Weights of a small transformer language model.
Architecture: RMSNorm before each block, rotary positions, biases, untied embeddings, value embeddings.
Each number is 128 + 24 x the weight over the matrix's rms, rounded and kept within 0 to 255. Layers, rows and columns count from 0. Numbers have three digits each.

# layer 7 MLP up, 256x64, rms 0.318, rows 230-255, columns 0-63
121127151156123149177123113153172130150096124102103141140096122095135091108129083114136128131128125147158140122128116106079148126105108112134125169075113125104166161164190091100139122131165080
120100157105118079132101126095156112122094085099154122108133140136142109125119114112067139153118137158116125093092097134115165127099133090093129139132181140134150111160113140134150145097115164
127106132145124109149142129146126053094147089124136103133169115114110117167110124112131130163113100140151178160110135138133086149141090096128134119087112143136114149151117102155107124128098116
129123107137147090096179130133140134133118138138144106143127159130106115124143098163080148139091109086137130107114137121125130137136138165091112081114148105096125147102148095077097085167134083
189099112145090101088122147090127148152126063169179144149128130118192123143134144103159121055119137126143132090121115141091159143148136147106138124144121124115150139127120159124149114138143110
165124151115146166091110127138142133099121134120113132132108142131095134102149125105155186089179118113128180138161145093127149106158121154158154154159111129116166110154110087156116125104146146
146106111111140137098123134075118102101114098098097177105166143142141158152147144109154115109100146156145132166116181115122092090063137121129084124136160183090145100134147107131130124131134074
118160126117118147124110108100183125119134159176143123135132113122131115122159116125090124113112116156150178120190117086152145146121107130126100116097137142119155143166107133112099137150120137
147086156142133182095153136109103118096104133117116110112131142141137084145127137107164147121089141130109122111130090130102127110125120133121127160160148111117102062134127100132131135165123109
130101110124119084141110094200154151152145099096133139138122146086142055162139114165092080154106124090171119066127133147070158174148160116147140152096138161058097144135112179126126167110142129
159109144115135140124107133125090102071123134092125160105076123143146101123127098141116148131135133133151146143075140116153114137113172145105130130142135135103124140112110146169151117135095150
119100122124171150131130127113141134091141106153115143169113133115118110135107129127113122074149124147127157133069099094116104150119109113102148142129114143141102127091103103174149129132115103
148127102166102065081094124113142145125136110119124104156135107133155108143120087137090158142084164172105164114118137182145147150104132169119127100134090174129129107153136140137131167114116132
118115167116117129118151143100095101087150153131160120135110131146120200167094130127130109123087121149110143110109091120144131144159135172103108107108157102093106141145120130159108122141120127
145134118111145160127115114153159107072121096104131085094076177132137125146112117114184146103183124116112115109135165155197125132149158143170117138125143173136148143129108136110099128098087146
149132124108187128066138127142120154104100142091154118128084119153121116113092113119119164116090131114146081148162140120126159138087141083117136160130094142108122117099141119074150127111131127
145122110111121141144104126123129116114125053127142094125163142120126146130176135135135151143086135131150145130121180127127136131168138103116151142160113109111108157119144130089071112113105133
128125137118155077117129102106121152098121160130123132104135122159130146144176107115119103187130122123123141114097121102101135138151132123156081085099131124109113136092119149123102137084148097
108115126133166136136157160108127107164121153114101127102156137131119153120139091130090086123154119125132139163125155157099108139163110140124141139134197146100157144121124125123106155117146125
077107172101137114129135175132157142144112081114110174069104151087142146151145138111098163132141154115134115111112152115127120094124127132146138107139160134100126114173141121159168133154118092
132113101097097153127143103107134137158147136098174135095135145112119114085117063116119118143127133128133119105092150098099126123099142135119143166115194149151143124145173134125130139142142097
180143102166122134138102174157118123164142177127153179161140119151124141120133109132090122154115141182146163125136115155100157101170042141106162140154115117108128084112146148139104128141142127
129116138114104130138111140122138120107147137099127131182168120183121118124121145146125111126197092117199122118113137099115160088122113159155141106138101107130113163102148111109153110098130159
147137123131129113094139116164153169127151136131134121096133117143112127158096180139079123129135137144130117131113159137144149113137137126138113137168128140138136103098137137158122125134145085
152142096115157102110119157138113117119159115129121144124139104118138173136101107110125106108129155132119157099067135113174127101106140122128128092108158098112129131146118163106147147129119089
115132116124094151137153091071208168129125129156134155183128149104088129064125110108142123162110136191122078205095140137081104098133156113088169139153140126118133132148112171123106108136116099
# layer 7 MLP down (transposed), 256x64, rms 0.163, rows 230-255, columns 0-63
144127100136131124095142130111111130182130168161114157141133156132142090139096110159111141130077148122143116161115153117174130145122122144124131108124082084188137174162096147095153159147172124
107099105180088110144163161132151137130087107169120129136097132085101104123130132106130162144110127132111085138157100121170108169135141105119120184124151120110119122119152104162136143073131164
097104119104163104126138120101135141167148135110117132090123084188122143111108112117101149134146129103125142146072110126137100119116152106100121144136111095168128166120119128153151110138112112
116107113099134143127112156144101125107152118141138128122113117138123093127131124152137101138139149119120109131149098158172109112104140096129120163100087118128129146142071110171145153097145155
097125170131111150113144122106154121189120107115126144158102159085165088100125185126149149126103158166114120113140111183139119108107125103201095138155133141092149144134163123115119140097137127
171174145148119065143148172102143098147140112158107136053188143168163126150137137099126110150147110200108096156108135123124124108189143109126124140113125148140119140103138135122137107172153162
080090140143090154126064110135132191092131135170195138132109148056096123121149153181095085132145134118080137110120057106087102136144140085126089136177132172075150131112131102100106103114151151
156115104129133127124123134128109108152128144124120151171121132135134117124102128182142094148129146124080088122144135147143144101138163100114092103147141116157134139130144093122120133128179127
113156136097135120142116140151100152129133101166133149151138123140169147089130128168108118124125103090128145139109167150184144147147130160123163129087119154130171178101117128136102147117145121
164186137137152132103206086100152159113150145121079118114137147125164117168096151157098164124156159090113106124147123133089163089092105121114172119067149149100128057149073129111090122066132120
142174156130148087131147123142140117176138118180131113133143133118094166138149122093155130129131111109153137134139135116108111096148127147136137130109151143125083111101150136075126138085135127
129137127101125131160135154141129117127165098161156110131122105138133091144113134139126177129134148122097133114111113116142095111106123118145106132124107099122138158127132128146141134130116123
103146130110142182171127124137109119135105160152099124113132135113114136128159153120144101095168094097137111143139130076130135126125113104145094176126139080129114128145113119122134066146152107
092138141123120079125105130161114156139178082146092145070152101113124143127127132116115114111126111160102147174112114140107089139112114192162103152122160178179104195119110143112155130109132165
131155144134191127064149107134090113122121085130092095127111167077142140122160082155209145108180074106084099164167164101152121067127172121165120120120140124190126148194128159121156127117097159
131180111133070083122102172120122112091156110135095138099141127120155136135100119115126173123134161134126158134101096139149086151161113121125160173102119116148119159138105144175115054108162134
107116109099158148118130127122138157131132138152122100153108155138163124145133155132151141143105150115128150144118141137110102129131166169148124127162100150114133124111119123168143080096135178
157129135125134126157139154123133131141149156138134131102131093151111107146149119154145163178159152105114146124097101129094085134150141113147104135132112139099113157141096149149123109125158138
109121116119114119126127129109118118155126134142152141108124113151122107105123146128128151136109153131094166160126118149117128135089147148133083157118136122096112166091115086131153174126117150
174164123131143129136094079107086138134142149110132098132142124184107135116134125155170114122115147138151123124103083127156100153133115113117079131127101126134113155108116160149112142134108117
106145097120165130126148184109107099140125176096111112131103123164122106115136129079097118077122122143112136145122129108132118141184131107141157152113098129090100154138096121165135060116124128
107073139151111155118121118133139165150132088147108153105182133141141142123157144122145120133125140095113166132158128068165140140099109108156145087115182152096135108102113111140162074127162132
137129176113161119126130127138120092170149130108073129173152098149113128123149124145154119188142138120121158147128134157110105084097173110142138095172147136184134089159112102127142137136140108
160139102119166136135192140146139144150159118150108144130161138147154125147110162148172133115117119119076121135135136107136119104130117118154134131114104136126156140151128122101142114122113157
159161137120096184166150150129098155187101118112131126136158117141148110123110123132123159134157132124163149122082140151153112127140153138124155120118076118152128161160119135142145149147132131
145101124095122139092107182095112142137146101149127141097146157136140143139084101105160122109118123112115114163131181089138143156179075115136086152122138086147105170111133170143124150117155150